Weights of a small GPT-style language model, trained from scratch on English Wikipedia: width 128, a variant of Muon for these matrices.
Each number is 200 + 20 x the weight over its row's rms, rounded and kept within 0 to 999. Layers, rows and columns count from 0. The size before them is the row's rms in percent of the matrix's.

# layer 6 MLP down (transposed), 320x128, rms 0.0678, rows 11-29, columns 0-127
100,180,201,183,184,171,217,174,189,177,195,198,222,247,188,174,194,206,196,200,219,191,205,236,204,213,222,196,192,200,234,214,189,216,208,223,211,234,202,202,180,186,215,195,156,190,187,186,196,201,160,202,199,205,192,209,223,204,197,177,213,219,185,173,215,240,185,192,186,184,229,188,189,174,216,197,193,167,191,207,222,229,196,216,223,198,251,215,212,228,184,200,184,199,215,192,216,199,163,213,209,206,189,194,212,203,208,208,202,210,170,219,179,169,197,189,239,203,187,250,255,229,154,184,174,170,207,175,196
080,186,214,181,210,215,206,170,221,183,204,231,202,214,210,194,191,200,211,180,190,209,210,190,246,206,191,181,209,204,190,201,192,195,220,205,211,208,222,206,213,214,207,199,223,203,187,213,160,213,187,199,180,197,187,200,247,157,189,247,209,252,193,239,222,201,201,225,213,170,196,183,198,212,176,154,204,215,193,203,210,163,197,212,220,166,179,165,209,186,203,212,234,202,226,181,198,235,191,195,217,201,233,231,195,207,201,164,200,179,186,165,192,172,215,183,199,204,192,230,208,217,241,218,178,161,186,191,228
110,200,190,179,220,195,190,212,207,214,206,172,234,192,185,211,206,211,198,195,191,196,219,228,207,210,197,181,188,198,205,208,198,197,202,171,217,261,193,220,214,207,226,171,208,202,192,234,181,191,204,227,190,174,181,231,212,208,190,134,181,209,201,190,204,132,243,202,225,226,176,190,183,212,185,238,206,203,187,224,187,182,182,184,177,199,216,186,204,201,194,209,194,214,220,225,222,183,202,186,210,238,187,202,156,192,204,220,226,237,198,202,199,234,227,199,174,214,173,235,174,211,200,206,206,202,186,219,210
116,222,172,205,210,207,175,193,205,210,195,183,207,177,248,209,166,217,218,177,193,164,217,179,186,217,190,175,188,197,197,189,217,202,225,207,244,199,205,206,172,206,198,203,225,214,199,207,189,172,227,194,207,202,204,186,183,214,190,209,209,200,228,207,181,167,217,202,221,209,174,204,222,215,198,175,188,211,166,181,205,138,194,199,215,178,198,189,194,216,153,203,211,183,171,194,208,184,149,210,177,229,202,232,224,183,159,235,218,236,182,188,184,179,206,189,213,205,245,216,169,220,188,204,212,191,197,209,224
109,221,187,206,213,184,208,167,186,211,192,202,188,227,186,164,194,197,213,217,214,198,185,184,218,221,231,186,211,185,219,187,197,202,179,182,182,220,172,219,230,227,207,223,224,200,194,195,189,210,162,170,173,221,208,226,224,177,195,200,216,208,201,183,203,248,193,207,160,208,192,233,176,172,209,233,230,173,186,201,225,209,206,215,193,229,207,195,199,172,197,257,183,195,167,209,219,213,177,204,205,187,210,187,204,247,190,186,192,165,184,209,196,186,178,160,156,158,194,203,198,213,186,190,196,200,191,185,169
099,175,201,190,223,228,182,236,199,174,235,163,200,192,193,192,204,217,215,208,221,178,213,224,187,209,237,201,189,195,215,209,193,195,171,217,188,189,203,212,213,161,165,208,161,208,222,196,223,180,216,256,197,167,215,205,167,204,202,203,226,225,243,178,184,211,209,208,200,197,177,190,183,194,216,180,180,191,216,188,220,199,201,198,188,185,176,234,180,240,211,183,160,166,178,202,200,223,191,225,185,189,225,188,218,186,202,198,181,215,226,204,171,213,205,222,237,218,189,211,191,181,203,245,197,211,170,189,218
098,185,222,201,199,204,206,205,214,235,194,191,185,139,176,180,157,179,190,204,168,194,196,216,179,198,183,207,226,201,196,208,237,192,242,195,181,203,176,170,167,192,195,202,205,207,206,200,185,203,219,196,184,179,196,208,196,173,183,219,200,199,210,169,203,179,195,167,206,187,206,196,202,192,214,154,229,187,181,206,162,199,167,181,173,215,177,226,213,205,188,201,211,219,231,199,199,186,181,210,230,212,192,210,166,247,206,202,244,207,182,200,218,165,168,206,204,257,228,202,194,208,192,231,215,197,195,215,187
098,240,215,223,208,204,203,155,194,191,198,219,227,202,201,235,205,187,197,163,154,164,238,198,166,226,192,196,207,200,244,207,194,228,184,214,185,229,196,186,195,230,209,184,199,220,189,184,204,186,217,199,230,208,220,215,209,184,203,219,189,169,190,194,179,224,232,204,193,163,210,186,213,203,217,182,218,167,172,211,211,218,220,177,219,210,220,152,190,190,192,225,235,215,199,225,202,194,180,191,218,203,185,203,185,177,194,195,218,196,234,238,220,178,231,218,212,180,185,184,192,200,175,185,185,211,162,201,190
096,201,173,202,228,208,216,247,198,225,199,158,166,197,182,222,208,192,147,208,222,185,216,182,172,193,179,181,174,201,200,226,203,213,232,202,217,252,217,203,190,190,175,198,194,227,210,238,213,212,225,241,226,192,229,211,226,201,200,170,205,196,215,218,199,200,218,201,188,213,211,221,213,217,203,189,203,160,167,185,177,204,198,176,211,186,224,227,199,219,184,231,231,191,213,211,165,192,244,189,185,183,208,185,211,189,224,223,214,196,210,221,212,207,211,219,200,195,193,216,195,182,215,242,208,197,221,193,170
102,179,174,209,168,185,207,156,190,186,209,186,195,190,207,211,227,202,204,199,179,220,193,188,241,211,181,219,195,192,186,191,177,157,209,220,179,193,204,200,173,226,194,207,175,175,224,209,199,169,186,192,199,218,166,209,209,206,210,198,176,170,208,193,180,204,200,182,220,202,215,200,209,190,191,173,209,221,184,182,180,167,191,220,189,200,185,190,176,186,201,205,206,211,207,210,175,233,201,183,165,204,187,207,243,176,208,233,275,212,154,194,212,213,190,209,173,198,205,202,185,236,176,197,197,181,225,141,201
107,215,211,190,164,206,190,195,200,191,190,187,203,219,195,196,186,182,210,188,206,196,185,209,210,162,184,182,248,203,199,180,170,196,168,204,197,178,190,200,195,178,177,189,223,171,178,178,203,201,203,196,211,201,210,178,196,222,202,173,200,215,193,205,241,177,201,192,193,178,177,191,177,190,225,225,230,237,208,201,195,165,172,160,202,201,180,221,197,213,192,219,173,193,185,219,186,191,248,207,209,254,209,204,166,187,192,211,185,209,211,191,173,207,191,236,225,221,202,172,247,174,222,143,200,205,174,229,190
102,200,169,184,204,187,166,177,206,187,203,168,186,182,177,203,215,198,198,173,219,232,205,158,176,191,193,185,206,181,217,201,215,194,168,188,199,235,196,186,205,224,206,202,182,205,196,170,241,201,190,182,177,178,208,216,199,211,209,214,192,199,213,202,167,207,190,164,158,216,211,206,234,207,203,196,205,224,193,218,172,192,192,248,187,193,206,215,218,219,209,212,230,223,201,216,195,180,188,156,178,208,201,150,223,227,202,180,155,195,188,151,168,207,184,214,160,194,184,230,169,203,193,218,209,193,215,198,187
097,222,160,177,208,170,202,208,193,197,191,171,200,192,215,179,180,215,181,191,211,178,206,166,176,218,174,190,237,207,184,229,223,223,203,200,223,199,212,168,141,223,192,205,161,182,204,211,186,208,195,180,222,216,192,185,221,222,176,244,171,211,221,173,168,161,207,178,172,202,225,205,221,196,173,194,188,169,206,200,165,190,211,226,192,221,226,229,187,186,211,196,216,212,174,208,189,212,188,216,214,212,185,195,173,208,160,218,226,171,209,199,209,187,190,174,187,195,170,214,218,218,184,188,207,225,196,192,217
101,224,210,217,212,211,179,165,196,215,213,203,201,204,169,176,204,174,195,205,190,178,206,217,168,204,221,193,245,176,220,189,203,188,204,223,201,200,173,215,224,191,228,191,187,228,214,180,226,163,220,181,211,242,168,178,186,241,182,212,189,201,182,211,202,203,186,206,198,223,213,201,210,162,178,201,241,188,247,222,192,193,206,158,217,234,192,213,159,188,218,203,193,222,247,169,215,193,209,203,198,210,203,223,186,183,203,198,180,210,173,186,218,204,203,217,217,208,209,190,202,188,184,204,171,234,191,148,208
111,180,180,175,224,206,215,172,194,167,178,202,186,189,196,178,175,183,219,185,182,203,185,226,201,206,193,213,206,214,199,206,185,157,213,206,196,238,186,188,172,186,207,176,186,213,213,210,194,223,200,183,221,219,192,213,182,204,138,217,191,220,204,200,197,172,215,181,186,198,198,202,181,207,177,210,202,172,213,171,162,165,196,249,201,213,223,186,169,170,189,215,233,204,150,185,226,213,169,199,189,181,173,187,219,208,214,188,202,199,193,161,215,189,175,181,170,172,226,225,184,182,197,215,171,172,214,217,213
097,204,190,209,181,169,227,166,192,206,217,190,210,196,194,211,188,198,211,197,154,207,210,144,157,244,214,202,190,197,208,243,205,216,221,211,165,206,225,152,214,195,174,213,175,202,194,206,201,206,250,209,195,187,190,201,170,216,239,231,222,176,204,204,252,193,170,219,182,201,217,197,216,192,193,212,190,187,206,194,219,208,206,184,194,198,168,153,200,195,220,208,222,182,205,193,199,197,233,187,199,175,223,217,174,203,198,188,219,184,200,184,188,208,188,245,214,188,196,214,189,210,172,205,199,223,219,186,182
096,192,199,194,209,194,217,237,219,191,185,213,193,176,197,222,188,175,200,239,173,175,228,197,194,192,196,182,168,216,181,237,203,204,203,189,202,207,176,180,202,232,197,194,203,179,209,203,248,221,179,222,182,192,188,216,220,171,217,198,189,210,148,218,190,197,234,206,186,210,206,178,171,195,195,222,172,224,230,205,196,227,208,224,197,220,151,207,211,230,200,187,223,188,195,192,192,217,202,177,219,237,169,186,216,194,248,191,204,177,147,224,196,204,189,216,202,187,210,206,226,171,206,185,205,175,216,238,185
100,188,192,186,244,197,194,158,211,203,177,212,163,158,206,177,189,199,206,154,195,195,209,187,150,231,185,236,195,212,198,175,218,223,239,216,218,160,211,172,185,166,163,216,208,228,195,209,213,203,203,225,207,192,222,199,190,225,191,207,207,204,205,190,207,169,176,191,215,190,201,189,218,218,209,175,208,209,203,191,233,221,190,209,177,205,207,198,194,171,204,157,197,180,199,217,175,210,161,198,198,216,187,199,209,224,211,159,199,219,202,245,189,185,212,174,180,218,202,208,197,170,233,184,212,204,206,220,222
100,179,186,201,217,201,211,194,219,195,228,182,208,209,187,219,206,205,173,194,188,223,204,216,228,222,219,231,218,188,193,187,200,227,204,230,223,195,221,186,209,214,211,229,213,220,215,201,182,223,237,210,174,193,182,205,216,190,237,203,211,189,227,204,198,230,189,168,186,221,210,195,187,187,220,213,208,220,225,228,178,253,184,185,192,198,181,186,199,184,205,196,229,170,221,190,168,208,220,204,186,222,191,227,201,221,180,197,148,171,168,195,198,160,182,208,172,205,190,205,201,168,163,203,225,174,213,168,145
# layer 6 MLP gate, 320x128, rms 0.18, rows 12-29, columns 0-127
080,223,225,185,227,199,193,174,224,176,187,197,150,180,220,183,161,217,185,176,205,188,178,204,215,221,208,212,223,233,204,203,167,184,204,204,189,201,229,202,172,223,210,190,166,204,223,199,173,181,224,197,195,182,228,183,206,222,197,208,201,203,204,193,207,200,190,186,229,187,216,175,168,205,211,231,184,201,164,165,164,212,203,182,197,218,210,154,207,203,195,186,222,163,188,189,212,173,217,173,190,193,210,173,183,244,167,221,207,174,223,220,217,176,160,195,193,197,228,198,197,188,175,213,179,190,212,217,174
106,172,186,172,209,200,221,199,236,197,184,236,157,189,218,186,159,189,181,195,220,241,202,206,202,188,202,220,171,186,202,247,197,209,205,209,219,237,155,210,225,172,221,193,226,172,186,146,205,226,196,203,167,214,162,206,200,196,187,240,188,193,185,190,220,204,195,192,175,175,219,204,180,212,204,174,181,190,189,209,215,211,194,218,190,236,194,173,175,196,202,216,191,195,184,204,189,240,199,217,163,200,218,190,195,210,218,188,188,220,209,213,206,203,206,190,202,217,238,184,215,198,201,205,202,199,210,205,143
112,191,209,236,208,196,186,204,216,232,231,231,202,205,215,172,226,174,189,232,219,197,187,184,199,197,223,176,213,211,209,252,202,224,203,190,174,184,216,228,216,220,197,192,229,201,158,201,206,214,153,225,210,184,203,231,189,212,189,213,208,198,223,193,221,243,202,188,150,207,198,202,154,170,222,202,184,210,188,200,175,231,233,203,189,169,207,183,188,164,222,200,180,201,208,202,173,198,192,218,168,242,193,217,202,227,206,192,195,178,198,218,209,188,164,218,202,199,220,169,199,212,183,187,192,199,178,182,194
114,217,210,191,178,178,224,162,187,219,207,215,195,227,202,173,199,210,204,223,234,208,204,192,181,171,191,190,186,205,212,200,171,189,200,210,196,211,192,208,170,230,225,227,248,153,211,184,196,186,179,195,197,208,209,204,205,200,192,209,197,182,214,215,165,224,206,201,166,208,205,218,186,209,196,232,181,194,188,241,215,194,166,223,185,202,196,176,184,266,201,197,198,169,168,213,249,201,208,165,206,191,187,164,186,222,213,187,180,199,212,171,184,165,197,173,183,204,194,212,236,200,197,162,212,182,196,191,178
096,192,197,206,216,179,196,209,241,204,191,214,209,131,200,217,182,225,197,195,191,174,229,199,213,182,164,207,218,214,204,216,213,229,165,214,216,200,225,187,164,201,156,175,175,189,223,190,237,185,189,211,194,215,190,184,217,176,187,244,205,181,199,209,224,186,161,185,237,231,219,192,215,239,187,228,182,182,224,202,189,223,202,211,183,185,196,220,178,189,181,204,209,211,217,211,146,216,190,230,190,195,186,213,217,197,199,175,196,220,179,221,241,199,174,207,183,205,197,211,191,197,197,212,195,186,182,189,186
100,189,206,187,182,209,212,187,221,202,196,176,221,232,186,194,222,264,220,227,235,228,181,194,206,143,173,195,227,218,240,203,173,218,201,211,203,186,178,197,193,182,219,217,211,198,197,178,207,180,227,210,185,226,190,224,223,193,212,219,215,209,200,178,219,215,186,220,191,167,225,198,221,172,165,211,163,204,252,199,192,192,198,191,221,183,178,204,187,226,191,212,190,213,240,227,206,228,193,181,225,209,224,194,203,184,193,165,175,171,201,218,191,208,195,213,173,209,205,199,176,206,225,193,183,195,183,197,222
092,175,210,211,166,215,189,151,222,177,210,179,181,186,179,186,228,193,224,188,186,171,234,178,184,218,177,206,189,192,217,198,170,252,205,176,199,191,192,206,162,223,213,207,196,209,183,208,200,199,206,217,222,202,198,210,174,191,245,232,176,183,170,199,187,207,176,186,198,244,222,195,192,184,187,201,192,224,225,212,189,218,181,206,149,202,219,189,190,212,188,175,211,188,181,171,204,181,209,226,201,190,218,207,192,159,203,221,204,177,178,233,212,172,200,230,205,206,183,211,168,200,211,213,220,222,158,186,210
091,219,213,192,177,175,169,214,217,187,201,192,206,213,168,191,178,179,222,241,208,205,141,206,211,205,192,175,229,223,210,207,177,176,166,175,189,193,185,238,214,237,203,173,228,200,161,219,229,228,186,159,164,201,197,211,171,221,200,205,195,204,198,234,187,220,181,206,193,213,196,212,192,209,168,199,210,179,191,193,181,197,207,234,184,202,195,178,195,178,206,179,186,188,185,208,233,181,174,173,212,189,189,187,185,189,165,199,212,233,217,167,185,207,195,186,191,201,217,232,185,183,194,179,182,185,187,227,163
101,182,243,187,209,189,227,215,197,232,179,213,220,201,217,199,193,169,205,224,189,192,236,211,163,215,203,182,207,185,165,189,186,227,194,215,180,221,223,229,168,176,232,201,162,224,194,174,199,209,220,206,193,216,222,212,168,168,203,202,202,178,186,200,191,230,172,202,226,204,184,206,143,163,183,175,181,170,211,205,207,198,214,234,222,195,194,202,237,203,209,218,216,207,180,200,216,215,197,214,231,222,192,191,203,199,201,181,186,186,222,243,203,209,167,256,214,196,180,185,211,202,216,200,201,214,192,213,211
108,203,194,201,224,183,203,226,196,208,210,189,203,220,237,189,221,201,182,213,239,175,213,175,193,205,182,194,227,197,186,198,187,175,180,172,191,201,235,211,171,196,204,213,182,203,169,185,213,228,188,210,227,209,218,223,186,194,242,184,214,192,201,217,240,195,224,223,214,213,203,187,190,182,195,218,228,160,180,232,150,171,155,169,221,228,180,186,208,204,209,209,212,209,221,204,198,168,180,213,198,213,141,202,208,211,218,192,206,216,198,188,185,168,189,205,212,197,217,217,229,219,174,197,220,234,205,239,218
097,217,217,197,196,220,176,201,200,205,225,210,169,184,179,210,200,208,224,199,216,200,178,203,170,215,223,217,193,178,207,204,174,198,231,224,178,210,203,200,215,197,205,192,212,174,202,197,221,215,199,193,177,186,194,213,206,207,190,180,184,221,221,170,172,203,192,180,188,195,239,212,194,187,214,181,199,216,194,161,193,182,221,207,187,218,203,175,174,212,218,192,235,167,226,163,155,219,229,166,195,229,199,169,198,194,167,234,198,194,154,203,187,188,230,166,199,181,184,190,212,169,205,172,256,230,179,202,162
100,207,154,164,197,201,179,198,203,174,202,181,241,185,225,162,183,201,218,199,189,183,185,185,184,214,182,210,182,229,212,167,215,250,190,211,210,221,207,193,205,201,188,185,210,228,224,208,184,208,200,204,181,181,216,213,226,249,198,218,194,215,212,191,208,208,210,211,191,194,159,193,197,184,171,219,175,169,208,166,156,185,232,173,207,193,220,193,173,196,244,207,192,161,182,172,199,183,199,194,200,204,166,178,213,229,165,209,196,207,218,215,224,209,200,230,204,208,208,181,176,196,210,211,161,192,176,194,180
095,185,197,209,227,210,164,189,211,190,184,215,192,182,205,224,196,239,221,156,189,196,226,162,206,198,203,202,191,172,227,231,213,214,196,211,191,195,209,191,181,220,187,205,181,201,188,226,220,185,185,211,223,173,262,234,184,150,233,242,210,181,180,143,202,191,201,212,228,196,190,191,205,192,206,214,201,187,188,166,197,209,201,175,202,203,225,199,225,207,213,251,206,186,212,213,175,226,216,218,184,159,190,171,191,204,200,204,206,212,183,191,200,172,202,234,207,175,185,224,187,201,200,192,178,199,196,202,218
104,210,251,204,166,188,203,132,191,212,195,180,218,211,223,221,206,210,172,201,206,195,206,189,178,216,197,226,188,195,195,199,158,231,193,182,195,169,201,192,210,170,189,194,188,154,204,219,203,200,176,191,188,203,183,207,201,231,191,220,178,170,199,241,177,212,201,199,237,179,190,164,202,210,212,216,155,197,190,212,206,210,212,235,195,212,196,187,179,208,207,174,209,133,178,197,180,201,198,178,213,209,199,204,211,196,192,219,204,205,196,197,220,225,154,205,168,241,203,204,210,203,200,212,188,203,197,181,229
098,216,185,179,153,227,211,225,203,233,175,224,189,171,217,181,240,217,224,189,166,173,206,192,195,191,203,180,212,206,180,191,159,182,212,203,184,238,200,196,221,221,205,201,213,202,224,210,185,197,158,203,213,174,159,201,228,206,187,170,197,208,192,205,188,215,228,215,189,202,213,210,190,171,220,192,208,237,151,197,193,244,201,189,170,188,216,226,202,213,210,197,213,178,180,197,218,196,221,195,194,224,181,184,182,196,191,205,230,198,193,191,192,261,204,171,187,233,178,186,166,193,196,204,219,217,201,219,188
092,183,188,178,177,207,200,198,189,225,209,194,214,187,188,180,158,201,212,177,207,241,218,190,189,225,210,180,224,193,197,161,172,203,228,199,212,197,203,175,188,196,220,221,198,169,177,203,195,187,205,199,252,208,249,213,162,227,220,215,224,190,198,214,166,188,180,162,199,187,188,180,179,198,202,191,187,184,226,212,210,223,183,175,181,197,250,184,184,186,212,196,214,171,215,198,222,202,199,198,230,198,200,182,176,217,194,207,172,197,221,218,203,205,213,189,216,213,162,241,173,199,229,236,231,163,180,196,208
099,193,204,195,198,182,167,195,204,219,222,217,179,187,184,215,173,201,185,188,198,173,203,201,203,179,182,217,233,205,183,188,213,206,235,241,207,198,186,217,186,194,152,243,209,255,200,201,233,207,219,212,193,230,213,215,240,254,185,194,216,176,229,225,207,228,185,173,198,215,206,190,202,207,212,213,214,230,197,225,169,212,206,224,187,200,188,207,188,178,169,215,194,213,203,208,187,194,192,166,196,233,173,183,192,207,157,168,203,236,174,172,218,188,224,167,195,215,212,206,214,195,218,219,212,186,191,186,210
106,208,163,225,221,174,209,201,226,197,194,222,171,196,189,188,205,189,212,198,219,197,172,207,175,169,219,198,182,187,170,170,212,175,205,203,196,239,224,184,207,203,219,196,200,217,217,172,224,219,211,228,194,200,158,192,191,200,187,172,216,173,184,189,173,230,227,220,207,199,231,175,234,210,195,154,194,203,194,198,246,224,201,184,209,183,181,199,197,217,211,214,241,215,198,219,214,223,215,211,186,203,221,225,199,174,229,209,217,210,216,233,232,230,185,209,236,213,250,198,183,213,182,208,207,214,231,218,197
# layer 6 MLP up, 320x128, rms 0.181, rows 12-29, columns 0-127
090,218,219,208,222,196,187,191,265,180,195,199,152,213,194,193,192,204,218,201,207,189,192,202,214,181,197,224,199,222,225,209,221,206,213,182,172,210,200,207,191,205,199,193,183,239,248,175,178,175,225,208,180,193,202,161,180,200,193,195,175,169,234,199,205,195,194,199,212,195,219,194,157,178,217,223,170,179,176,159,191,211,258,166,201,201,189,172,186,220,186,168,193,191,189,186,175,184,205,206,214,175,249,193,182,205,175,213,192,195,210,214,205,205,201,201,209,235,224,216,213,186,175,225,202,216,202,219,219
113,195,181,206,201,201,187,228,168,253,220,154,191,216,221,166,177,201,186,240,207,177,197,179,189,210,214,179,226,189,187,204,204,153,184,186,224,171,180,227,190,192,198,216,224,202,211,204,184,211,193,187,170,178,206,202,165,177,184,174,229,223,211,192,197,223,216,187,215,209,181,177,152,191,194,213,233,235,210,205,185,217,236,199,190,197,231,255,203,208,192,185,193,172,174,213,168,189,203,165,212,219,217,201,213,169,208,198,188,180,203,190,196,171,189,192,198,197,215,179,198,200,183,202,202,206,169,196,174
115,180,189,155,202,203,158,175,198,176,207,206,180,206,194,219,172,202,185,199,208,177,189,186,200,193,168,188,174,215,226,165,237,172,217,220,222,205,174,207,197,192,198,185,196,193,214,221,206,172,186,167,210,191,166,216,199,204,170,159,198,219,214,210,178,181,173,198,203,164,247,203,219,211,169,181,212,190,188,207,231,210,199,230,225,209,199,212,232,211,209,202,231,167,197,187,210,196,197,183,182,164,189,205,213,178,191,223,201,236,211,214,214,147,217,213,224,219,241,213,207,202,198,202,193,221,214,170,215
112,215,193,272,220,229,208,234,218,185,169,210,179,176,217,207,221,210,182,188,207,209,201,176,209,177,168,207,232,192,190,190,198,172,172,200,240,211,190,165,215,202,177,212,188,219,179,210,179,186,239,194,158,193,196,200,192,177,202,185,190,218,200,165,198,176,209,226,196,210,200,202,193,206,214,196,232,217,173,212,177,211,223,197,215,202,204,234,179,177,198,197,227,205,209,215,177,166,212,200,213,190,229,222,182,186,177,191,216,192,201,224,233,189,188,209,215,227,219,228,162,212,182,219,210,221,191,183,242
102,200,175,209,201,196,182,206,207,179,182,202,211,208,172,228,206,207,202,208,233,213,231,200,217,161,224,194,175,201,202,206,209,218,172,153,194,217,235,197,200,218,171,230,189,224,194,184,185,212,165,178,215,199,189,151,216,192,204,209,176,219,212,156,182,221,245,215,210,181,192,192,196,197,235,175,235,192,166,205,195,193,183,171,220,173,222,163,184,171,194,210,214,169,191,214,234,218,191,181,192,186,212,205,214,224,192,209,222,185,207,194,167,192,203,232,231,209,191,205,213,214,169,201,222,222,201,193,230
095,211,221,194,230,206,210,217,205,198,184,200,218,202,193,188,177,251,203,202,219,218,212,216,169,188,167,199,191,194,227,212,175,190,204,177,205,172,214,190,209,185,233,231,235,172,179,192,189,161,216,199,196,184,184,198,172,168,210,179,151,201,153,186,202,189,200,223,192,180,186,220,221,205,144,207,202,228,235,173,180,185,219,225,242,188,210,210,168,212,209,191,211,191,220,207,221,216,188,196,181,185,213,196,195,201,192,196,212,188,188,205,204,182,190,221,211,189,180,206,205,205,216,240,175,204,200,148,237
097,198,167,205,193,205,189,239,164,192,188,180,204,165,161,204,213,181,191,159,198,201,199,200,204,224,199,217,227,213,177,194,211,207,210,165,193,223,181,167,238,225,195,205,182,211,224,202,191,212,221,216,196,204,204,216,234,205,171,207,233,224,203,229,203,201,244,189,206,177,229,237,208,222,196,205,166,191,206,219,184,224,173,200,206,216,199,211,178,173,232,189,165,196,208,201,198,241,176,181,214,208,194,202,213,186,176,166,198,176,210,220,197,202,215,165,180,247,224,223,195,211,225,177,198,184,180,218,215
096,207,189,201,193,189,217,209,190,222,219,247,215,200,212,188,173,191,215,209,194,224,203,178,196,183,159,211,172,172,163,201,187,204,199,208,211,194,194,188,208,178,207,216,203,222,199,195,211,198,187,195,173,198,217,148,198,189,210,229,227,216,210,170,207,190,191,182,182,194,196,220,229,207,173,182,191,204,209,217,203,180,208,193,214,176,224,224,221,195,214,196,239,237,223,206,173,218,213,215,182,218,179,223,201,245,192,198,108,176,186,190,212,196,183,235,180,188,175,214,188,189,187,196,217,197,169,210,170
105,202,208,205,194,204,212,220,237,180,189,189,256,193,199,184,202,229,183,180,190,203,184,175,220,205,188,204,213,227,198,197,179,226,216,226,170,168,213,185,186,177,194,223,165,180,207,177,210,182,150,197,166,213,169,209,171,223,228,179,225,224,182,148,210,216,191,197,239,167,184,198,200,183,209,208,209,164,182,219,201,187,197,225,223,189,182,226,187,186,213,221,195,208,187,212,223,188,209,191,170,227,184,234,219,198,187,192,184,218,219,229,215,207,197,221,203,202,183,209,218,163,209,164,186,172,184,208,206
106,242,185,244,202,214,205,204,170,190,181,199,198,203,210,226,174,193,207,187,229,209,179,220,206,220,182,175,211,186,214,198,193,183,179,209,190,208,196,207,175,217,183,225,187,235,209,203,221,213,209,236,185,210,236,207,194,205,200,207,184,193,188,209,215,179,202,220,175,193,217,207,208,205,205,158,222,185,216,187,135,229,148,186,202,214,196,214,229,197,208,215,207,229,202,173,229,199,186,218,228,197,200,185,167,184,215,189,222,231,179,216,209,228,144,201,212,235,191,201,205,199,212,209,233,212,208,212,246
101,188,187,206,179,174,215,197,204,188,181,222,215,204,195,178,192,203,224,198,223,203,180,182,190,209,206,191,231,210,220,214,235,211,191,214,173,210,197,198,212,193,197,175,218,206,183,232,169,207,191,242,186,224,203,204,178,187,193,218,185,211,202,205,220,180,237,174,228,221,192,222,228,186,191,225,202,194,227,191,168,218,159,192,194,219,190,186,198,212,239,216,194,229,216,213,209,185,183,222,225,209,194,196,181,183,200,138,225,215,180,192,182,176,184,194,232,238,206,175,136,230,228,215,185,221,170,195,211
095,210,205,146,237,190,202,221,181,185,209,200,218,169,211,209,184,157,211,175,214,201,189,223,181,184,220,222,225,212,225,235,189,198,211,219,195,220,180,176,192,213,175,230,209,173,138,201,163,203,206,247,223,190,175,172,193,180,233,206,196,198,212,189,193,231,199,204,199,206,203,185,215,200,223,213,198,206,211,238,228,175,181,236,195,222,201,192,204,175,212,186,237,213,195,196,201,216,204,179,194,215,208,203,217,170,223,171,207,220,216,200,193,204,203,215,203,185,194,163,203,221,158,171,185,205,200,223,218
097,213,211,187,213,195,231,191,248,209,201,219,197,183,179,186,211,211,180,217,223,165,196,235,247,191,201,204,219,245,186,166,222,210,209,213,226,195,201,212,182,228,203,205,168,218,205,212,201,204,206,181,199,201,188,186,213,203,165,159,169,225,233,232,186,195,217,182,155,206,204,160,202,196,204,192,209,210,213,184,214,194,176,219,203,172,218,212,185,202,179,185,225,212,209,246,183,197,223,178,207,213,216,226,163,206,183,199,184,214,206,208,179,195,213,166,217,218,203,206,238,192,167,244,192,204,186,182,184
111,195,164,182,197,204,177,236,212,196,225,200,196,215,185,209,239,213,207,232,181,224,161,192,213,206,183,182,209,201,190,232,199,188,199,192,223,216,190,210,188,171,185,187,213,219,203,204,229,202,188,188,163,222,158,184,154,170,162,190,213,249,225,200,201,195,207,163,187,226,237,218,186,181,171,200,227,194,226,170,194,167,182,201,188,188,191,185,168,201,172,225,222,205,215,166,206,206,210,204,174,190,183,173,212,177,196,204,198,216,195,182,203,220,187,200,206,219,224,221,203,176,221,217,164,172,197,218,186
099,165,155,200,210,223,144,184,183,197,224,209,214,237,191,220,200,202,195,187,200,178,208,217,175,207,234,223,174,155,215,226,208,230,197,177,225,193,181,217,183,190,176,195,211,215,197,214,202,218,240,189,215,171,204,209,220,202,203,199,195,207,212,150,187,196,192,229,198,207,171,210,213,198,180,203,190,224,187,180,169,177,227,200,194,201,210,229,179,212,194,187,201,196,205,220,210,152,223,182,219,235,209,175,195,193,188,206,207,190,219,200,231,194,166,187,231,204,183,228,230,188,192,206,246,214,201,196,219
097,218,179,187,205,200,217,214,225,196,173,191,230,217,180,185,198,201,238,209,211,212,196,215,205,199,179,200,185,191,195,202,210,210,226,181,227,209,193,175,189,203,199,232,181,207,182,215,200,173,216,209,238,181,205,203,203,214,225,229,206,174,172,155,184,156,226,224,215,217,215,223,208,219,208,191,234,162,224,204,224,205,194,189,227,191,183,218,209,187,195,208,208,212,207,157,205,198,189,196,200,197,188,208,194,225,222,244,198,188,198,249,257,233,191,190,215,227,193,247,187,213,219,171,172,214,206,228,221
098,202,202,197,213,241,205,170,215,212,162,205,211,207,226,180,195,228,194,205,164,191,224,211,193,216,194,218,211,224,177,194,149,180,218,185,183,225,216,187,199,206,228,215,232,180,210,203,187,217,200,180,173,203,190,205,186,188,190,182,181,214,180,168,206,231,209,202,207,175,195,240,190,215,219,170,220,206,190,201,186,187,206,199,208,185,186,219,210,151,244,202,217,239,162,165,222,191,183,200,247,186,214,201,206,189,194,203,156,195,204,204,247,194,196,181,225,203,223,210,207,176,176,216,183,218,226,186,219
097,211,199,234,207,198,194,238,160,204,224,215,220,230,200,182,190,170,187,191,244,157,175,197,188,215,209,186,241,177,219,208,198,172,220,201,214,193,219,167,177,213,208,166,205,215,199,256,203,175,219,178,171,195,155,189,226,194,223,172,204,201,190,168,222,200,231,203,213,213,196,211,192,209,184,184,216,223,199,174,201,188,190,233,218,216,216,224,201,186,198,167,185,166,188,201,211,198,203,190,188,229,211,192,219,177,196,228,225,210,225,226,218,204,203,171,204,219,194,221,210,218,200,202,212,223,165,220,194